Weights of a small GPT-style language model, trained from scratch on English Wikipedia.
Size: 22 layers, width 256, 4 heads of 64, MLP 1024 tanh GELU.
Each number is 128 + 32 x the weight over its row's rms, rounded and kept within 0 to 255. Layers, rows and columns count from 0. Numbers have three digits each. The size before them is the row's rms in percent of the matrix's.

# down: layer 3 MLP down (transposed), 1024x256, rms 0.0459, rows 388-487, columns 0-63
# up: layer 3 MLP up, 1024x256, rms 0.0459, rows 389-488, columns 0-63
down388 093:128144119077116138128174138132208129100122125148084146076100115131123166122089155124192110193121174139162135128035133101193183100144120135152171116081132123141116131151147164085176144135110131
up389 121:141147127118107150069172096132116163113113118184116055030151137119074144130123155181128137152081197134122088127096112081103130087118093112145086171128154155183089098144136110079077073191180175
down389 117:107138118179174098182129197120098126167113145086104178202134109128152154153120111089062116105141087116068128129175129161172131138108115161125197117080135102056147145127100133187206191077090131
up390 108:142143103111086126145112149103145162079118143104124158122081125101145142107158096136141194173100131102091123145075111160132117158057116141112090088086121107186156144129142172161131193122159172
down390 099:128131143167179122127125082170086099133134126142129113100139126135131075157143116110122073121148162127151090091212129131140134135152144111118164141133139134078115153136129098092143109171081109
up391 087:091144182064140182134118115146096086120132102121134130135165171132135175159103086135143115174088091184105092125122142194130170127092109127139088155127149190177126121175125111072101115113111110
down391 093:134125140060152098137169108092111106184095133120142159119126147148145103180128114215141144165166155108166098169120156149129124146139115069117131103153167140117186144147172126140086095112087137
up392 095:129223126163131124112114116153144111101115200111140091164151193107142174088164105156090134151090140138084078100119106122135140085153122177093139152113110139123138138182119133183069137134149106
down392 083:102038111069157110135157156114107144142104088145150144113087097165124080191098140099173125104173106099200186194140181125105127153120103102202137114165124115141119137076125112100184112150110140
up393 097:162138132105141125120082173120130130071148102111100092084156141118125157062066159108152117161132134145064149148120101089137076112093084127167107121173141155127047123171070130065124113176106137
down393 094:127121126173128138117163074148096135162131142131151141185141113133117122172151123119142130101131102107121133098101112184111152138162133150113092096125171138207112132105148170175144165092110166
up394 085:144105124152138128137151123175083092112152139099210174148104125157063086163102111181106146115109094098141125132174087100121151091100128132116056129113096122112137203125168106174065121131142128
down394 081:105141090094082150103130099110177217119075123211054103144174096121186176120177144089131136154158143166119123151105147149121098166178192131107183154125141158149131078158105103087165131119098103
up395 130:133133190077097141112148144174084144070127108071123123152056120091101149123155149161128120182128107162127120098120172108135125065148077147094107117153110155139150136093120145193054144152081124
down395 129:132141139138124123171130126139145127167133144143178126096108147157116087138080186115126169120056149119195102087164114149114137130121126120147149122162165165144096123120045132087138148140116126
up396 094:109147155104098125130132030105159087177164144149129058145133086120076142166128152179129073152121121145211129181100107133166166120092166148094166165097158079127093163151132125152139108196178123
down396 098:137095137113191164082139171151125136149130132105150165145101123161132115029128107075170177150112083114096104180117109113148083123128138148107122136188084161156079153092118131124111120069126171
up397 090:148161153116122152121131172140092172121109103111121049132179110066119164090109141140150134100064077093123144152116131152153159106142130126092151207142148149112167144149135130159128132130146158
down397 082:112092084130119113138119097128162083140115153153120185128105115193117129165134119134118132153158159174156122096125130082092108166091113111147114065084087134133091109095124150093150146135087082
up398 108:174158114111103144176147108142089137151136114178167132113083142111106080118164167144150088100106161150177149138142163116137085080132127172089172081180121151141171137113111183152107139159135174
down398 106:122108114148120137121101157137153150127168123097119125121135133172191144147136081076133160140172098113116102149075118108154169207112088052203175140103113130117123115105115062134142117100154096
up399 087:141163145142047129121135130172147130145096147082151112117100158141124110106072112118097102147132130102094098116195156106118133153101131153121119179202095057114142151125138161081087104183116117
down399 092:169117166116054109167114164111172176118074143128113141112125126100120118113161171139101154127176152140153103111184126123139129121054104148128149196156154179098148123094119196076164080113127092
up400 071:091175124112110182181099195080183120109106112149102138092158087122112194057122139140100176113123117109030164122093095117115150117107133068161139176125111093131095119137063128165190105122065153
down400 071:096073095103181119123152148156091134143128165083128128226111124046178102122156090139103152142135191131228146065178094177127146148151111136087143115120129124099138113086184128105150127192156169
up401 090:137105075141165157100117126131101152140130140143147175116100102148158138142123177159087147097108118127114143173108130110148194154113120137145080158177134094138115158108092133092131092126104113
down401 085:154146189142106084140120116153124124107156154141120080160143114120140098119141090083110110096143136093138105077140142117113128089118136117095158103090093156106105119179132107176109154155155100
up402 112:138077125120191168109112131138166099144131120084122125161119122136147123134160161131076086158137131130103144110112144126088115095131081127163147155131112188117077089148133071133181155156083120
down402 115:063152156137072082156154120144100130092097142145130117128105127167125132146084078094175099129139110146127097161135158148143153173089137159126119106089140047127203160098109197154117094127187110
up403 102:170099117067123077133203139148132150112067152127098192090102140117097218143172104113091117135108112153106168111135181121109121159152128075100169132136133131097147182098085134115133122090082107
down403 098:086151148147151100113092107181162099167209101143096098116164117138113087146148114143185111126130137135119094117129108077103120089122177157119105159123118079140095111117159118142202133155125186
up404 133:099127152164167177180120067102109107090121075063154179125138117101136069136095092138100104099113105133053127076135155148077072139111145127150084152151128108123115114118148123112037140123102094
down404 131:113134061095095110105133144137160116164130112168150108168165123121157225145100104134112063147148120120105167180076091094161164145159119129102164081056181139149155130189147155110188111133069132
up405 100:149059113136178096130126100072157182162156080151163110048171136154135172092135154099182089064137103165106087151114129124108137166116125175131113113163170118158135101111162099124113085086142105
down405 103:152143143129133141142073151107148107116166164115080115146198107135133154077123165167070093143117031117176140138150091117157150189145100158102111106128186170138183142121173128116154089073144142
up406 126:128124071187135131134109108157084135098108091170155067123228160121144090097079115128117098165135143160048209110135034134174164144102122153118130089110098118063115143116142145099170114184142166
down406 123:107060115090148151162121184160126154159145108153116147109062106142176125133121112120130182059149167120137060188149132115152099109093161144087132101122173177120119080113064117130142160099120081
up407 113:113089158132145096107092132122103086155112108120121089180065154145134120150138134085136152156122102173091129171123148165090125139109135123111103150169159141152132170089161145130145083120083136
down407 111:141148135099153149146138134140135115213107095083111162128106039112122132090109085121129106149171120095126112160098078143148120154096131131153137123124122143102131130102163124191119220173163130
up408 098:109066134142186169097159160170118172121127109065158124094139137102110081209132116097153080086091137177144073170047064119150155144101090063105132156152151168110110149107140099106110109150095091
down408 084:146187111101095105111125088081134103156119146188088106169119114126164149058132145149133171171176101086104162081195210146096092068140115172143126106099090126129139116164107136147138170122161152
up409 087:088126207127140121156162103146157118112196116092243083101187117160139158140142135111138171145110151108034134081177202118087130132074123141145124108102138165083127070172118218121168097063163144
down409 093:118106145092129078143106158100125175105136088129108157133132197120077091094104122156099144106104145177100128120201183184154165120135188103160146163162119108129151170099114156210083116125087122
up410 107:081149153149098139105130155135152139112154099154070145093167095122122183131074111105130180131108140126142079163096153156173094125146152211123109148147164117176033094126156157144166129124106130
down410 124:144184139135133150105115162167109102155129117106091119101159145118087175153083119151120197154142124134169157127090177163168102100103079126162091180118138167118111116047075157127132192139084150
up411 083:159060091132187116135157141125125127157153134107143056163128163146164068100141139130114116158110100165120167155105121147098133142129209132122100082150161134186146088136121163131171115133110152
down411 085:155125138196032124156125157081185185123121131165122188124108074144130128103124114114098088110131148090176121107144139100170065111056101055144169183138089147097092122109112038100122119131143103
up412 104:098146146094120168186167129159097153084141100164156157146148117165108149127098114075195133108106105109119118110137118193116126103100091090081112147123135115169102114176150197072082150191105156
down412 110:122135122141135159111127069138168150149094140142074081132123114087143069120202132127154097154182149115190126123145198061142145118143199161158158110078132118090172126143185153175160134127144068
up413 089:133154118201059141110129069102113131108147106105164113150088093117139116146159087079100164166064102132140106210152149117143119154120082166160160174118127156135084192138191149117092184153070138
down413 086:127113162047168076160136145129221143104143134153063135061155153167074135082096160196161095129125165104135110069130116097123138102113126099090119114098136099215123099100135075145139126144201111
up414 110:057120134126153119078076142099098127099167149092070131118106132153153163144166098126138122090114174146158107083137153101113104108095185122133075121089082133168059100145188148129099162049091102
down414 112:055144120147168159132089116100133107087152150149090141099140060154143135127162139115138112085170165099093091119092127132144158154131170099105174141097107096125149175126125155108120121090186148
up415 107:130069091131110133148178134120132169147129153133125143136070206154177039087122141102136101167083213075104129092135211162168084082119143114121119083091109132079097139146076162112119096144095143
down415 106:120075159143131125121139141156155158115132120129148086203157068120147129122151099140115105142182124147095072100092143097177151165140104158160188137148162105129136104080129151121146133176154115
up416 070:132203138181148125082086136090066145146114091129144128180142097077100132155148105133115140138066134149122235154177170153092146139101130101134165071130137139182164150106079082121158135120165153
down416 061:121077110087100108165190116165139151119130172165119146043110147176145118148103145116125097126183109120118020120092099110201078113124112134105083166087119125100074119121165159125125109146069099
up417 108:113131132097162132141213127117134084101107157108149145123125066055106107179101148107117151136072115115120122180138129125132114160087164207135122123107125143134108035136197126132123147113169139
down417 108:120096134140131095055075085140090139138093085108107116099125168151169119059118145111141161106097112137154062078128155133138140127156141115116122120187121144110078185111090114156074055158101115
up418 114:185116140128140184141108115123160094084117180144121117129115078152167138069151113112118124116102106145135093141115089188183096092155105073137150093163113108177035133173089152150168124182131118
down418 114:088141146060167070086152148104167132187167101113179104156104131117085111155082112080160156139128146114148133107107170108131200135150137191071099165105151174103204125127137119117086114096163122
up419 095:127116108138116080129128078116123179138164089110099089077134072142176106089124111162139109099142090111108140194134091123105177146108162125149129099178136096108124068202171106132124092168176154
down419 090:090100142148149191088133213139110049113152177110161141199103161115075109165154136127089133157096150138185113081121169135142150096101090107119142132096072164140108151060112171083193150117102140
up420 100:169067124113165086103130110075121090113167082136127110069143128189147186119185187124163132126145172192111141074136179167097105094163157111181153039128156117097142108178125148102149191131139106
down420 106:069166160153151145147081129103142104164073200112128141196130145093126061136081146100098112136147135060113045153068112101187128154090082149117106134103161169149173166114111122087086083126082137
up421 082:147068108124156219083119113110130076119078055134098135176136096181076125101115110113131123165117141143136152079149077128133148103052108110107124113124082138092120177193149136059122173110163106
down421 067:125172109137107032151116140151154202154163168117156112091121159091169139148137110143135113098143139124092111173108158126128104158201160126149128153129170126144139114092129111186138092179120152
up422 119:069137138148130135127113130159096081081142065129175157181139125137114174138132130121118158119068143120103139155103128118076102137150148167118064122097141174099109126074112139103085074106117147
down422 121:166103124125076119106114116149099142147172105130109091110115141144189126136145103143152182129182143101172102169135150083140091100103105151133153100145140135149153108160134140138143161137138117
up423 102:069158092154161137143107104102119167145127055161175082156129155079121190142124087137115154088124146129149111094109132106105141143134179129145093139112158121140079070164090129123130159084147172
down423 100:195107151082091129109148142150140094123128143087074166094145137185111085126129186119112090134184124117121163150115074136147119139096069149103155116173103161130160169096157136166137110135110086
up424 112:161140168140132042128124159139108098139085106135105128086074076134193167101113096094122075135101105206146101209150095112192134102096113115110138150163110150114122154182129093136121107157140096
down424 106:078155105119125182140141109110131174068182151125148118151171166137105088133096175114132169138117139041097187089135185164067136116164139137107094093138178146165107119094115157127150145131109147
up425 122:118173128182171127143127121119104072123134140120120083109207127124077165125105119162171071179126139122158119125172091090137165124194120070110103147134066157089125109181144142127136114178110109
down425 122:142120098130111129094110084189115177110135087119177092141071115119103138163120123131109126121143136105077088147084128150098163120092152176140074121129150107162103138122087126169149170130119092
up426 058:136182069103144107120127213161120159117139198132105091176150127073103107152101115107146073115103107107110125191122102131173127134144165141087145151123127131115102153116127109066142151152191182
down426 060:079139096151116114120129106079109123112111160077100117176139185124127094155131134182163148150156155063179067143175107049080173100108176184135130130126107086122100139132140129114117103147091068
up427 110:086174137062085147099145093214129117116101112132059125130132127146092134119151128158099142161108176101166079114170152186160123169114140113109175127166128099023154150138137131131060135163165135
down427 113:171102092193116109144185145139081129119106149161202146094096167108189084115137094084110133085144099097097168116087097057140165109098109133101110128097106186145125139116129124083128125165094147
up428 131:123144162078148142049153137073102106105166118176087150103089139113084137144140126123152119160099179140172092120111155102108082098130143230113102122113119148095073146085124117160140108170131143
down428 131:122097114154139140172106137155131080145073117063156126104109112104176120103097108177136145069143153106129183177149123157177168137170085078179121078142106136121136108199152152143082146103119093
up429 101:124090060114158109130121143115116063119090088101098133110121075145125153102058192114114131078118117162121093117086127136209126111095107134112105137173142141116166153066166141223145118132112139
down429 091:168177180144068105150130091133120176124151146145184134164117185086122101108190116146114134179131097125135173135151141112054113131156127125159144134084115121116121085175096098050111145137141103
up430 110:144185098125170146155131197169156115159109140106147096109105139138134113170085137066120124132140048082132149100114099114078183135120158175163138155078123106111151149110127140108131104118069099
down430 109:119075110160078141093127086130150167090118109149111099153105124143153148115209137179132128114119146180086192170119173169166080115150121102158122130207168173105148124145148166141079154102175088
up431 097:177183069079082115157100103092118135134143114150143141171109161138104104203145094116105161197067095093146135085114178089097124120112178150178136155092100162150110198113200144065101126167067106
down431 093:105165205089142086158144099120154140094140120121042126091157098089086156117123144108142146090138164181124092126126077103136117072095091158097129127185104165129119140122111160183146118122175124
up432 115:116165145195169176172115128160104118123113102101165201101091140148128148081170132167125155106145128137179145132121137116047147151064117143041124165119186064174126122144150095135119115136106100
down432 114:083088129104131133086113115104099098120106129120119090129159167131195119139126112112143163101144200075115137178096172123153140167114141091169123150098143147130096111158163134106119173127066170
up433 101:091158166111133163077168083163104126131147124144147123166127092103107092121160081106109110122039150056138096194120092168132105117130096189208128108098111099151138131144134153155039127101107154
down433 103:129142076110131069156104166115145105092071116155144134128162178138145114095098189086137132141174122194135194124112108113127152095165100184058094086155122170102137086135146115096212091174120091
up434 092:126085197117100137143117110145121153129126178118191149114165030156144114116090151138139115129133162127098109192091126125128075167122093123122134131133138158107136133126159167122071189153138186
down434 085:141160091168130105091137159090144124118120071147091115146085215095132118067133115111090123105088137117125119087135126156119166108132174141098120128121123108141139128122135083146164097109180093
up435 126:104103072100116144140131096071119118155127178095158093125153101121161172112079119157129049112125138144104141137092132160110149097163183116142130117201084115140128114107110147080095092110154127
down435 140:147165145122160154114082127122197183091141097191117122143112091123125111123150130102130112112118130120050152126161136143161197150095113157148159091081140100111161153138098144142164191142123119
up436 026:120046170135128123165158102153109101102149134115170135128053121127092129163137147092137082126158110191099138076078177109094118168181149158124069125122123121142182143105097127116175138147137118
down436 032:134100130167148174173144169109040099182164138157153090115207099117126165148164158113129047074065131167092115116148073084164150107123142172133120121153138103190147121100145093127156078139172137
up437 107:181160094117132141142125126157142053101122129146122116087123137149112089083127172146121112109155130161152137094094189098124082109176133129158112088123137148106226104124112120092139129085136111
down437 110:077083114196158136096133138089111170156164200093127117163145111097164180170140079107106144119108142107129103138135088116100111152152115147110116154101153133164062182152139121140084161141086145
up438 101:152091181138111100103121151127150134072065125107125168176076130153138173078161138093084063066107163129111133103091126124108137145142129129122090147118163150127175073137172133183146147151145195
down438 101:101161066139161165132104097143138141171157138162124104120147151111122076170094090151148129182118110090120082121156103073120110143101121114143173124173094097137051229090122131092128074108080090
up439 098:091131112101154114141119145103139157131157080102099097081155079109135185157129112126151099128138165138044089110137169121179144131122171151146077135110143156089123132134111143102191182137150125
down439 100:109101161171096088116095085147118114151121174159100207178126132139066067151081143123089126093160097146097165135143097125089106125180134160096119114171095072151128139109176141128090128122115149
up440 099:127120063115143177103109144147105103171117081146126076138103134141093150138141070128173147138099187117100131078090091210077136136107130150122170096036110179170161102142182152059084189141099167
down440 097:128131162113084089138115133088163119108124129117128158123152117104173118160094160137079106124141069142159124159174171054163148082144145101131097163190141077103104140136083097206164067110148093
up441 113:097149146073093109084142100126107133049079121136167132150137120129101152095120171123149097167145174106127081134110156122146140120150060140119181130113080221080130155218159179188148157158150081
down441 105:134155116196139120186116169163144125178167141116116123157119092151144113167126088166173136110125074130124176118130082133126103115135196112129060144115167060138121116047108110073151172092084175
up442 117:169159100126103108097112169117132149149134176159163173074080109127136116108157119148101124123091146134154106097103108064129125113118158087139118149120087180155106119107099124113149132179113071
down442 114:123122154102140150118176096075100145134108103106080058188186139136121124140087130076142135143136144103110173120128178154124173185115112172090114106094150077082133099177131148147152057091109129
up443 090:103147152195165120165095045105100131120150166061141124142124138102116137088129127129131131106178081131111129083070136111121132096139079086164124139162075121149153104104086104148127106158158123
down443 082:150112093073079146104196205116117152115129099182129120122125123156137119147114119097095139124063170149096119154141147135127132131099144176105145097093195139120102119133167135087151110073080152
up444 085:114155141117163153128139103132183142112133161059119191136136145103113152142083142119101089126103131117102138213136146151148159097190105079139194103177117085142159173127111179072122145163177073
down444 080:144132173134064089098156128107082109115084171168106140103140071198119100107150094112135144116148113107135146114173074071144121152108189173114088152117172102089077120124114093163188107137105183
up445 085:132090097074155153102038126139170137156133140113116165183164138114123132125110109145152139037132166110124148065106115138158094111118182184145107120158139171160114117127171116128090194192095123
down445 082:121176144147105083135167127097074116101168132160151073095125151142155122116142153144124110192140105160106126202135115117140153128076081091114133141101133120146131162186091131113159072066128145
up446 108:111105149097114133126149061173078100118082087172131135131161106179088148082135125086121132120127093195161140163149140165166136115183135130094110115139155142218161122157196135139099121143156090
down446 113:099148095140164209137104189072158182196175124105150140158098129114115085195135114134149128100062155076090135120125121103105074163107161077165150124122089142089110138081077092158133137143118141
up447 105:151203130158101107169128172168120113133138113117123155129103111132121138070121124112119182169089051122042159092153135106105101154171130080121135194128127088142109156121110115087172139164070148
down447 106:134090077027121140098078126171054120175144104141141104127166132128143123182093160124145157132124140174132142135114110142123200125108167139118155105146102061099135088101119170151199136109151054
up448 064:127103099177096180103168150129161177127126153040162149157083117099101076129120134155085089142091192126094092109074154124152124133149084084085153138109196088165142123124108110102145147120167206
down448 066:170148167073089133102113126160119098194151214129043127095099142143162172137083130090141167154084130079200132157190101112148116132124170124179115138138087182114131094118131114134103112094120129
up449 085:125079160106147172147158141076150103158141101111155143133130097124115154112092122069137168126113124170117156161134157096152145145074143162126148096079125201110181106083142095147181164102171118
down449 080:144171111143101116093106121147131119113089166156105131105093181134136085166141114173124092112145135104133104128118146172132101138177115098122105141191166104130084196175090172133091104143093096
up450 105:153162151136179127072110136139113144118130156118096130100143138147140127094086152099117185124142139081165159149123157070103108069115157157066078109133096118161116079076201105098100116123192163
down450 104:061098086137067110169118087106142120120144114108196136166127133141105127137179114151123098126142091196088041103133091146123131228143094131181130160151174105124148123139058150147138176127111121
up451 091:139118097139138166150061117161095125151090099125138115160140126163165169103111174230084137098148124163058151057109117125085135083124132083151177099094113152115123153163106202118120092080183210
down451 087:132115132087094126117168130105157185094170115077120119099075150101094148154111115065151152160105160060172075171204131109134130118106105132126116155152151121110128120095117079144146190161112018
up452 099:168102165110105157119116082122113168088065094127086114086096119150119099134112162132144140177151145091110082065143152062112115120139109125188144154098081096150088138118147118135111182157126172
down452 099:099181148165129068127150170120179050175140172162132143146112106082145169111151088135098167079112121177148159182084149168131099140095137176088156147094161179118195146129119095170181097126107103
up453 108:173139118130116069079077129133135142176133158127148160125131143112132152088149127095088122195115132189124127186161142135119075236044112148141113182116160196135124156115092063164151068124187119
down453 092:075094113111171161167166125166051088121102088078112118136121114132145093175157122150104130098148147074122136092115128096135165051196160090104148063163103075089164094165144214068131133146093106
up454 079:151139104195137124175100129115070182126089090161144056112090076177083070136137086114112132126149181141096129188109114167173157193156105167147099129193138134163103179132105158076110183118119121
down454 092:176125074132104075163118165140108130115088115123146128099155118147115100097046088132149096123087064103175098073166151154116091137122106137128152161166176114176107135173088115122122153072074096
up455 100:159128078157182188125148153059082145143125130097161102164135142150127159114076108138182119110050090077142131133161113152091105138174095164137184080072051103157136138187151100084146145139135056
down455 092:111115154132116114152158094187189104132143112160108172093109119092125081144185172099087154140192151189113151104116161121135139104115152110107087159206197145130114124092100146159082096121128213
up456 068:128077156106190061141072118095130133124118145118108134080191140149136196087130130137103141123128125103121116128091151177154102171140113114169082145172154095076151106096143156068107055151135174
down456 070:148074197126121192098091101145105137123161142071162128082191139066131138151210134102142091133122126135137086085150120187153142202121125104137125148099150192157106108175148146074202131185115090
up457 103:120143102111089132062141111169141091048060166122115204128116136145064151108143147195131179112154148160180178111115140130132149101085126140030125145113137132119134152152143167165128196133112163
down457 110:129107150077142167199113117072140154168194106110133103119110111105154070145126104066135130137111141129108120172112118147148177197144125106181123083150081120131157141099140094131084105095161087
up458 112:131131040092145141152158173094058130057158128108087149141103114109115157116102145134158118140143163159131201151070174091126148101170137150109134115169149142104190138152126190062103085109148160
down458 103:094117198180100074091105082179176096184112136150155087131149157175166084108184119130113138121115091125132059100175123167149101151076138143139100133113125112124085101127129084172186169162161116
up459 101:151155069062075070163081125097106122074151092164148121118115182110185142082108129110199107087173154152157166117136150089126131066169124119069143147182089128130186100096155098086144173159154134
down459 098:120127171176105175104196134157109155176102171135146107120129061126068155185130127156091122193079111120098101153102080178126152168106126139162118125080119123119095104104067132193082095123089099
up460 105:113132099058160164062136092159105182141116090139103109101150068154129134123087144123163168136152170138165129109070089128169167094121110155137156084141085137150121162097068171101114128124136140
down460 096:149114136189134108209126154109160089101120159094129188099111176091148135141162129142113076107077098140052130136177148117093099191125141096085106164120161153071108118171159091187117109103117126
up461 131:101138131184069094125120181158136149151154090115156145104126133158081073142110103092146128128115092149161146183171073127092108245132156119153148106154117082123177061079144190089127138127066100
down461 126:161117130113090133146091147131137107148099104149087130130103151105135139125119105071092137114113190084118140071154107146079176085180127103074088139114110143150131198179144140139085107142175105
up462 097:085129116129159087130161081099076169191135124116222110152104157177178138149152104130115144131144150121088111153122164157115111065159152099145081105168095096186095110069127124089094118060138088
down462 092:155125141121143126119127200173196099083149113154064149072121120114115122120109148118115095134103160132131139121137133122140157192127112159103180120067158131076134169195142149147161172153156143
up463 076:091124155159160105087152153089110098061146104103221086117154132083119121154092107166063151195135135114119112115113151141152157163127155140122139100108124150052160162125126164129120120126151107
down463 088:096099138175180075120149171131117104109102091144170098108133119119187163104117096180074114140114126143160100166118199130110163090134137074109145142113129111050178124123112126170119077118118088
up464 088:079161131129088138095099148070162062118091100130160108184112164132101168084139106125160151184155112121079129158158133118117114129107149167125130138128168093140178098153170154106104149116141147
down464 082:158121132108143120094112125145105225112136183113127145124145111105151132137153166118099176090169107166112131133119141101155143129124133111112128112120097135089128170116082082115187141141088138
up465 102:130127158163164162137108114172086120194100123157085180172131109134149127115091166169095181132170125113147085105158084188097080101044070094161120107064134159131151113111142155139115098197125183
down465 099:138118129123108106109150151068139117115129135094190066057132107163105138125167142127124083118121114115098144147121128112179173146164215118129106101196065112129126129157122122152131123099095110
up466 100:081093142129110096142100188097110093121063140107122155123115163159140182073163113129132126116175129087116127115153146111106129090113170106158161166129148125143109068144127190168117090123096063
down466 097:171177090130135154114139098147089165128165126151161125123138129162102074157089138143160161097089130124125105170101121153118127125139112113115112086120098075195107159088156122126136182108124184
up467 075:125154094145128135121123126154138065138165106103125110091099088080123183052159140088077083124082081182122122100152159166142183086138118131121144110117074119068114160106094166105133206147171147
down467 082:152150104157121128099108134153136148136164115159114097073098122107124158128156118115099132096110090166066076074142074151106072067145176140160147160114089115126152132058124122071068139164194118
up468 084:116132104144154165156165062146134103071071097154101078118075097106141116116109113161140087117125154091175063177126109169189126207121169116137123080169167122122115115136152149125108165134178177
down468 078:117119126113103132088123160136125172168143176096139165141155167168127107165139148090132120155117139160071192112097125112034158023106108147091130181078093128116158127116129123140149098107097085
up469 081:105150123188124188108154130125088112121097109136142188115125122135113154090111179160101108135130123145147105160155135086128137180129125157067173143187108082140158092119132106114094101104091160
down469 085:096118172086135115116129094147135092139126117080070090112154129110184143140126072094105204141134095154108128149117157188150147095102122133172111121058147166144140115130128138151138099072153104
up470 105:153153104131122180082151147111134135183098138149100083112089117071155107163179123128081073149114151082092127181102152107142164070132159127118191103145153109067139117094134100173187145154160109
down470 101:097149145106191116168123074147094075077121116156121107136152104132175192106089055147124165108156093156161104119168147201140111122090111124185112135097073117138082135155144104080121111131063117
up471 102:193104081133083166132115117110119118092112173139158198093101092132138151136140071123135150118174113121114199118097114157151163160175131137141149137136079117122199172122121134090130148148155128
down471 107:109131142172168113119145144123177088165087105170107156069125159104185102098140138146187065138115154145132113111107114147177133128074113128153105139142080142072132103115139137168088121138142144
up472 107:109113135095199148124148095113117109115091145042150130127160162094116141146175121117176137050102102099120107168127159057104149113119145095137180120194115146107165121092159179130153085163127139
down472 101:183122127139051078125101157130140119143187150185088138148141087152151133118095141141102065213071145145137155131105107183104100102129103150129085138072156090160080177144091108124104152115128177
up473 122:151148176120080212135094155136125109169086132078119112158121168151103149153091156066055147146151157134088104170101096085122129111191129148136138195092162148128104146069090144150137145161092106
down473 129:108089110137112110131137154120151167117131115089140136129097088170105137143176129146192140130121116116195136125112164195120121102102127119166108134146056116118142087171182146152135121128125149
up474 114:173166129144157120178100163102106109197098162141125149085219129143089097073152196113139136191112128147119182094154141122107118099155172155093161115114074142150097113135076113131108097199110105
down474 113:160092105107122147129145122173113120076145103161087100119095128168196119137119095147133137101150110064174124161101102107123155109114062093136055117147127121132143154099090197162140147125129133
up475 098:115126119126136156152162155175106189114118108130118161047132185106127150133141148100133156142173150100163147114092143194116153119102136204144163160126095123140109130130147135146114069139089134
down475 093:153105141077188084120090129102129116115133143063081122191098150116111083133124134166130120129071119161118101136189098088112077145146133081111118145126117171100150112119096108146165167150153135
up476 102:084065176082129182141169125104106171152146095119117125050167119061103164103130116122153175134165120101093142208154129122128135129163145106141076107166203143150133112133143125157181140125131159
down476 093:129163091125104070092108128089144100065159148170181153199078088150132097185127081124112130144118144151150123085084131157151102142098096163113164141123089125107133103130152161104046076145090099
up477 119:102143084133170125093110169103113148170065059123148182089066184126138112159131101119090111161179082123104107125155099076067181129091129111141187099147057087124133107144133129127165133118091084
down477 111:170105160114047118133165122148142088121179134152127089150170074134172120121124143104141191113055132097140131125131090163165086138127179141132084205099152174145125075119147139137073093167157135
up478 127:139114103103132145070095108108162168142063078151168136078182101122096100125143120144243169083143142172098149083088173137125148150134119128127075155073127103167104173112121107144160096163079059
down478 120:115116123170083134146172094168091065149155221105103115145099162147124109158108109132067080181115119092144136159142093109123135121129144157136177159166115152115128090146125153106103142080171210
up479 115:072104105125123127107125147135146099115144170099185086163126139191163134098081168154113132118119156120090072131125110167153139116153151109114132092093115117134113141045109176129051123128163178
down479 128:090167127101132136172159135134152125130093104108127069133114147157137126115063193115216139113098152125084124135148094134090132049194096089128141115124075127136113077191138084126126156157123121
up480 121:113152159151116077172104095076073119076163137115118178096099127086121138118145068097137133162182149124120112124134158211141139098128138115174077127106093166152144120114151098129129090140136084
down480 124:072133155124149150130103120146156101167122089122119112142163094118138141116104086082110145160109084114136145041128141128186172129125158124204150151067160090039158146183129118158102139108105195
up481 097:118097126106177119120179154129165114130129176086199086160141078151138114134117140157091081154115205085161114157149161197132071107135130134163102069109126088152089114122124150176158123149155187
down481 088:118149095110094141101097125115087115095156093175058157144098178137120128160109148089182151147156081159104136069112082068135190136120109136096139170150095191121162137129128132081086130119119084
up482 087:107155162072117068157131061140147084145170055176150124127103078103110146144131098190176074132148134095117137122125166136176133139086141180171137068102139125137196164111101157102094136129099168
down482 086:126115124181105158079075177074117173168152203099114090129169150135163110167098174086113190110134119137147118136110095100121124096178103121148078161133112119104070071101164100139109148149214109
up483 052:135154114163115098107100171152137146123117077148122201125080109138122086090113126100103119063159108039124140135124154134178143183111136100149145133157105131100082181142109174093174190177131129
down483 059:150133089129176120087108155168164106120138088189128181118141104163112146137162130118122119081115104033140174083177083136182132163116107113101114159210104138127112160094098101111151160106166149
up484 102:135099086147159096107150207119112137162149152179089110152102113171123142101155177105118142151121121154169148173106101028186182082118147119127117136093151166071122135155131158147162175161124113
down484 102:159118173119122185125101092153159082127076133064118117120131118109114092148096092161143137068122157103123168098170135203093103194134154119138144107217092099174123120142113113167120118095122154
up485 118:094110148120131137170094066116149087131141146161134081099180160074174157136142135069155119105104084081147148176130115170132128125136102139210165124117162156128146129159137133120165125090114131
down485 112:110182099110128124148178154127103105091126117116127181141153125101123137084162069158107114094122141123097114105135144089100197103121140113123111104118129098116110103139131134156127145204103113
up486 099:122122098092123139094165128104109102142091086159074166102124143194113125109167133136143111115125112128165081163103084111085066134081166145152187198116143129116149157175131101104162146143134090
down486 090:146140132190112105181078134125133166105137181129143096150120115070141150119110156126131162170147118109101170108166140115174195095194100136134068070163093137132108101091148159156079101139115174
up487 109:093146096026141170105093130076175155146148090076134085203131089146137152150125135130123186093117146105158152150080189141131067108131122171132081130177148179107063105110197144119058144164127162
down487 110:136127119245112106134183146156085115087131149169120172085116182150074129129151134118123094209090111097120096089134079124144127118115134086128161089068156072167153133145093126124162136070175113
up488 052:138139188196124080137100168113158112102145101150143130096149154177119148052068113199134155123107107133156090088193131128132093176122131106136094113137090122171093124112116101169125150097104122